From a checkpoint of a small transformer trained on Wikipedia.
Size: 13 layers, width 640, 10 heads of 64, MLP 2560 tanh GELU, 91.5M parameters.
Architecture: LayerNorm before each block, learned positions, biases, tied embeddings.
Training: 726M tokens, 2768 steps.
Each number is 128 + 24 x the weight over its row's rms, rounded and kept within 0 to 255. Layers, rows and columns count from 0. Numbers have three digits each. The size before them is the row's rms in percent of the matrix's.

# layer 10 MLP down (transposed), 2560x640, rms 0.053, rows 183-208, columns 256-383
101:151127101136128133064124127132121164103117147138098116137197111128132138101133117127165121147105167122120176110127129101129138134173082138214110130103135128114143125144100147109100114126146091125109162126109136098130160123165149125132098140108129128159122095142083092118173114131146100128161140148130115126163187103136101160115137131131125179091107153069163134124136145121122135154128
097:134136146142139105134123129166119109084127123120123153122120168159111111154147112158152073119141113119125137148152131114126132097108113106126135127081113150132146130085100129160197091141144087120143104172114156171130128136134127154128078158074108131142130136120135132151142085109120107133117145134128126140097069127116121125123145093138118127098122113157128085102136119148124140127100
092:087116141151127135112082131105105120144124084130104130108142129095149091151123108136149127158122092117154132114116112103137148084152131168142170117110082098154140091106172156119119057164119150158109139135111152091111153081121098080145165133099133064150136122154157156106150129132141139132139125099155103131150096149148087185093103097101110134113077149166130126094137154146163146118131
105:160164103162142156158160131138111118120091133156148142122109066157104090085111156104104155127161108135173161084082102164160068069151126151148150134117090122142067126084129104127112124133164128144160180192089126104121156140136182179081145154149163114105075168135102156127153151146147138174155173139134124094122099148111166102107122120129131146136116130126091109117130123113083133126127
101:132100148120126117133137121141181113107089124126154169113113151159119153138145169155110122107127154123081139161143142096183117115136140132120138154191137130182164060149095105165108130140149128124104099105169132125109120119125153148132142119121100140110154137117163163136117150154108135109102099140110108115105126138138117143116141128151094158092115157124166159159150108102099126113138
100:101097161099132127105120119109161135131094132138182095130146172143107097156131138152126100145128107134115137091129147141133133132110141095084122112120113162107124168111126176150118129143147123138176131115082107172120140100160069119090114149168152099165106136143161140115152091128169100124117151125160119134156116124112159114125159126115169147154151114111120144139154135146139108111124
103:179161108071145103145171104163146100145116145150149118130138145140103147134095115125143107158149111112182092119138145080154146135152108145090149158131104135135122173144167092122146100127154121148131116156119121131118125123084109127114127168102145155087142156123143094097084103151136095155144138151132129099135144108113134149110152145144110115195100138100159136115120137091130126135182
093:163111109135108149144103141140140168136117166172081139145108137111085128140144109146105112146106149137109121145140140092179125140122148136057158120096103134140137178143137116152151090109094149132138164150110105099104110107104132112157122148140109082105137135076138070132099096091158156140140139131147145119072114124076092098118169080110108104141123110118109172106093130160085095123095
097:163088100117134139091148115117132165117110114111117167145158122136153170153121115160157129139131061119088146125116142121086088129156093156088114146068092109075127135109131129137132078114151117086112157115111139120131135139130110128140151124151102086142098136112130130129133116136129101130143142141124143116115152085127094189108112106106147175108143123121131100127142119133096114115140
106:117142116129134088120158122152110131102140132151152125172110115133120090146131111158131146108124135108118178130130131158119141109101096136123142133115148177147129148155164106101137137123123147102113103095102123086146141124138120165139144081129104137150149125127116128146120152120125113138111150073094131155120129138082151126073104132087126174117088086164117118125131105122112168121107
102:100185161099153147120107120123121138127157121135131142099179110180118163155111150104119125134124142081151148113120129144139127131138135162071102127134120132148146161161133149142132175107121126107131144108161153111101101113125106088126158117120119065122127102191145151088121136138131093168135132114112144143192154125104082149161084131124144130164114101111126070119137102109135144167122
099:115120122103158142119099139103143119151108150098139141180110117156112097132128141077122151123132153147174144151141111130128124139126122120106124091149107105160114086141167093115139129095157136133119099142065149141141124108138148117091121142126119143141118122133069126155110099117126119099118121133124122119121128110130139121181109089132105154113121112113088149134072106091124119078144
096:109116134139174126140116145106143145083124087112101173132177144130134131132143125146105166141136126120103170156152122110137127100090091130108118119116158129155105141109144118117135000130125111124133092155127131083125103101140095142155098126125132080147103128147115141145107118111156106149101113106129121147114107144143117146161120110111166124148097115154089113124150149123115133149108
095:139116091116132133153128159110134117134155112136127112132121107096109146170149136166081113152143181128121128099125148149111080155162166141125143105110130162159138138125113139131136104088143123105083140111162133150109116120117132078123114121148110134106187135112123132127128130077139118125121139106104128136114172118159159119169135175163167112152141133134112203123098174123155118135123
090:156114135118112120177154169096158118168091123141099113125135146110098107119150150074149157115178076166140137137156127157124122158180135063127106127102093112152129154142169129152118100137135157093121179072134123090118145127108125111127160127093204150117112143136167130151137118092114125111108145141104120131118123163073119137108134108118111158100123135129111145109098144126104128113165
105:116098095088147154128113107115101142134149145121141140153148165128130089126119135078120122152112102158161131109107111075139152087131094148164142128126117130082175108114158123133138115116125133170135097117135141148172154158146156154112145094116122111120133119122151100154079133149148107163130137140160131127090179177139148137081133112150132164152103107145124145105107152141128082147104
102:118150114139109120123122080148161126159136137155085167147122164151098135134135108136100131108161142140145160123149119129137101120151107119157122146103123148126124140164119139081075050092121130126140125117129106112122092136108123081124110140129147098118104123121116128131160116100119119095145110162102143128133127109124144143121144108119164148139135116157114139162134112105127146114104
096:144134149109124113093094123121154152117116164133109097115105128096142117143116159141136109159127153156091152141152173110130120122122135093091108096124070124150119114143105128124137091151135129154123114162127138109142126157139077141105135099112136131152139151114085107081104074146128133121123120143130163106115112147150141195155118128130140104100143163101144141098117156094115114113148
085:161130089131164135141141129108108088085080122106147123122151146139127119164103100106094155152157138140171156105140117067126145112128076091153157085112150087139078133129170150099153087095157140101127152046114115140124128141147125116103131142115140133151119106162119151087116110112131147150089105141146091139120140144126113123110120081098119099161125130134110115130128114117150163110125
087:115144098110139168132118146171153132149102117149105137110135092132158061133075167183118124136150107151140170116126103089138110109118100160151160143121150154108182114123124116137129087098132123135115116058125136177118104124111128152150078113126138125122122105124130142113137135114116122144119132125133125127112137099139100202107120121098109117122105139139154165148150128145153086149116
082:150155112117138130138131138122138116118143118120142126139135137128135120120100126145129146129134128116140149143133114129127144108101126123143123133121128148145135149128139119125131000112129138137117133117124150125117136114142133188130155130141123115121138142140111131106144120109139136113124132137130125139154143153133127136137128118124123137152157136109111119117130129135123126106124
101:130128118158115156137129172121144131122099133072140112093146113142103088144109125157114106138088090128173139121157161102126151111123092108100150155114102133131173108160163143083116085125123148104113125107117101110178146132135122120143159128100152155126133094120128145086122149128104114108140143133108099125105116133119139130081088148147121147126114124138117138084087100127117169157136
095:135095140109135152129111098157136108125162143101119110175133139136126155118190138093122158158152110149125117155135134138140119185150131182110127126143103110123132096116147143123130104152150135123142165153118148131120169148141121123165114144108129138103164130127127135137089099134141133101126134150133095162149112127105146151143077099106125101152106100102144127130122164138096121110154
101:148164132142091108126127131115105135113126122133091149091113136094124088150159126147142088130132159152137149121169150099123107137127111138164213154116116140104119128145130142098106158130168103090126103088073120157145143102133154158184132134143141125129107111132120145142103106088102144119130162091144132138122109153145084150140145164126113144081121147150154099133123118157134122133107
101:140139117129133140122147085108171134152092141161152093148118121122135145142139122085117144123101105114137092143140151133122130122135116077177087108123141125135120143135119144134147130107137145112112142198161166115186095107139135106151167130067110138130135134140120145123095128140137068143142103154096073102115079107115106091122128114147128132091213092134135168156087143094101107151104
101:106120123107127142162116134126095132125137133169114159108129143148161161137085126133108129117135120125170133125170101078099117123159155134089123141108148114127129147137139135158136133132130188110138113167142121130108124121132139122157162137092174163114121127138161135083149165141098127104109092079122086118102123166134113140112113129140142104168134136148149188115142110145131124147150
# layer 10 MLP up, 2560x640, rms 0.0509, rows 184-208, columns 256-383
096:110141143135109175133080151125120140123159120090129160123116119163096093133101075155104163146110136189140126116121127112109120090096105119133139122162125157089148161165164141110141127110139132105157158136136131094128141142102143150110165143186105171142136105140095115143111108140141149123149155147161124165126143150138152136129122157159146147120137161139104117160122160124122122144150
098:144123073138152188145137123156123104110127129143134130128121105111162127116063132105087084192115139181101108151161125181132143122116113099139119163136088087095108131135149104126138138116103105126140125103133129144102116173139115143134161123128152165108140143128100135094103119186141085098131151122128149121120098152125161076126138132150137094177150117161143119124158167114115152136180
100:122125087139097117123100148120138112158161111154146161140156123124154130111131098126136119151118138102129145084122135129105120083120124097093160115145115154140075120115096096160138122144125097104159153105130123108122084161111132124144141144120084105093110160116127122144150153142120110089131142102126117096139133127153153125138072119117095135119103106137101132168124158119080147161110
105:147147085121143128153115114111110119117093133109124122107110129184132131133161112105123133149128112109171174096145113131143157101179072135178158105080108155096165139141172099124117112108151050116158143122124116164118142163172117144156126105116083165150166133135099076137105147089148139106106136135098150141154126136150138142103111167126098167105172138085137146162119172105125154113142
102:096135101177184090109146128127125118126130165130089093099082123124121141086118104166132099156122135135133126169086124163139118135134125139135152143181072110127123146165135113150118138131126124108131127121098170111109144146151090102142119141110151135142088148134130134142091125098141121146146116151156106175114131137140126160141142150142126106121135161152119145119064151094158106070094
102:164138148145128134139133133107147108104133108112111124141108151112121149096146132150137123139147122152148137209142132109188119133114127144175130164164146107147125126151165099173095126120103123181100114128154107112084132096154125127135110116153129121132063151128147159128145151095120118138158148151133122113151103126123158104176157114166159070130119114078113116187152101157115138142139
096:091148127105101151164129068151144102151162146117109086137161121124136129115145144136088161144128110148132124125113172188138154111129113124089132121165175115138145135155115112176126125149087170149177121148145118148134122099133143134086131134129141105162157128149129102143127111152158133159138116150090113128149155172158149122129124111123109097146148134117156132141139110128128127142144
096:147101102115083111143101162139145131131105128109103117132132117110130098149128151130149077156099119161075179106136098118109144103107130145151088107118119102100160169137120128105134096134109136173162140154125158146155125174105147147087128166148124129113145098140164166160109173123142136164112115145132166131110080121089143087113174170163137142072135120114152153050166100139140160132148
108:142138133114082108123147130112138140126127140135086075152184140136125095114153158086111159143121163126125133115068134164143156143125103135113129155121134137128147109118171129082172121150113141146112137115111153101136160154114111120131131115122117144100161093187150109158139169114122133101134117093108129128177123136094170091091119133090144139134174159117126168119173183196108127129117
103:096135106069130125114118129146150117148075124153130113065145070107114158110192160128091106132116113138109122121102129148152140130143090137115106113100123173115134149150147083143119160154118120155093156119153130095098142142129128113107135113099113152147142143111120145134124115075089091106140130108077122119131106151118097132115113124135127138141117102119165110157078144112116143143126
097:149163154116082091157106091112144162095108086154139093172118163124136129113110073090163144113084107088083151093141151092171149129162126118155113144122103142150139133141129143089102149140155107117099144152162137117106141108098094127128124173162151094115114160134166108121144144126128099164132123117114082090153189154127129162121155142125101156109150128123123156116153135155113144124131
096:098096133108124165137116155121131101125128137134141108152135127134134103156134111135123143129129152142165120123156133179128135135179136136094122133118123107135161113189122169155098136130110141150131138170147116101169101149142104120137145128115106128095148131132121112104143147124140138140079109147148137110126145121091109149097131129142135107104115136137155163130125131173133153197130
101:064074083148117132102139107121176090123112090146132180149100105134132112115142136120126150121129131131125131113086152141139160125104142157113134135114140126127125116112079111108125158101093158117129131101129094142106093211123114133088110119131123106108153080151114095114071123100097128125122129113176130131083145135153131180109091143127120077081120147144108131117108165116100115082068
094:107112109131168094144156165124129098123153176138118141103112099142166138142150106140150127090080107144088107104109095119125121080132102100143133132097132150125174137069130128080115143101143106142111118124118160103113156120105118145110109130124125171096084127105177136126112110104107138107149149142179145134136098115078131111149126155133155174177106117126151149122114117183121109103145
106:143130155154146142110128154091105127144158157164077142133113126151142087081157113133149124105124084103114129128078108101110116136121151114109150124113105116088110111105177135117126130114092171118170145105118146113105154143120144113104122146155136136131117132092104150118152111132108109166101148103139122104102111115112149116137164119111138163110108094116151095143090088126123095112119
095:126142113118154149162135116179152125111135147165146137070126123142161115122126141155125079134138136139145117125161111121170127111121129122190121104083133131139129130091155100101105116087154131144125089141142132188109145114159113097086130126117114101111132109105156108136134119126125159117122146116139113113188106090096150103106154146118142148106105153153134158107159156126171148172156
098:117178152145144126148151118109137113134157174111117147130101125133132060165134122095107141125157117139156113124151089134124118134140091115128132083175137123149118101118132112123103118139129080120163119140126139135063102155156122125120139085098119135169134160142110125084172121148141148085181127124157115110112112122112117158120133113100118152101114162113091122111159093112110135103144
087:095117113115136121105126118134128134138122136157107129157101132088167116113151137075124143084075097138077096143086149084140142154092181132089156163132116122100104116118123116134156132138121117105105140116137166122114137165129078118143149081156141161106095137133123109147146117094124107113128107125110102105069079129113118127103120149150126171123056122094109144137160136145096135085120
098:089190132174080097170090139153129141140119164127113130105117101143108141139093151156121099158109149137094123142147104136125179171142115107181123103137136116119137150181110135127153155098157106152165113188139120126182149100159091080146107123098105126140171116147079135118167125150097139106125143108099117052080141161126141088083151095115110108160107141163119140120145111132109124165147
088:111095145108095132122141115164121122113128136135066118157111136103069157138136099162130140122117143152091137124116111147124101133132139128133103125155134134133112142137087130131156001143120134157151138217187103112164145141135150111169140141127131122111106120102113126115150151116155119136141162122138123092097130112166114080089127127143144118114118141127094138153121137116068137090160
100:129115134131106126111091138089139127143130118130096146122146144138123137123167102070100158112092158113132171126139161113123147145134110121086115107124111115175115140082152141120138143161103120109157146115167168112108183112153163137094162161064111120140096153136148121086138123136183142102071164133134122085170136126152103135116130135156135136140061141152135136119127106129178107116127
100:110099117125125109129127133141142160108140139109121146171127171165107156130135121116101156095094142079130105131095142113117108114098174125138136110163162130160128079092125170135134121168126176122129092180146139118122148137151112092116134116131129135133128090148145156133111180136082118129134157139119096132132147070070132139134153124119074081105119151136123169128129135110115104141100
101:131111123138151154125110117075142125140147108088132111068062146118106173131157104099131146128160101157096158094098100115108140105115140148086133129166146124081111130159104093115122184125101077104131109134091104118115144127130136135102122121125108106102123153100156134138114132138108108111127093135145150144097096134081145114146114136144106115123120153130167109114150159122138097113139
100:143165134143126118155131134118132114150126132128150133104129086156121134181081163147145140106139123165146140136154143153127126123134105105073146108140150130131150186174091125136131112114144106153124112154118121110059161116138136097139121138115141150169129149137113096132110137107128139131102170104114101139137117168104158106104151116167150128146127096106146113131153089177101125185127
094:120111129155143121120186096146101128126158117106153150128163119147140182096156136148162099161115134145137145169148114107111122105163171146102173157161142135108109133142108142118138149110148106139140107083100143110112127115169162098102146133160166121159140126106112155106132179116121141128062171091127081124120124135099154130125130113135103090151185147122118133155103165153124123159116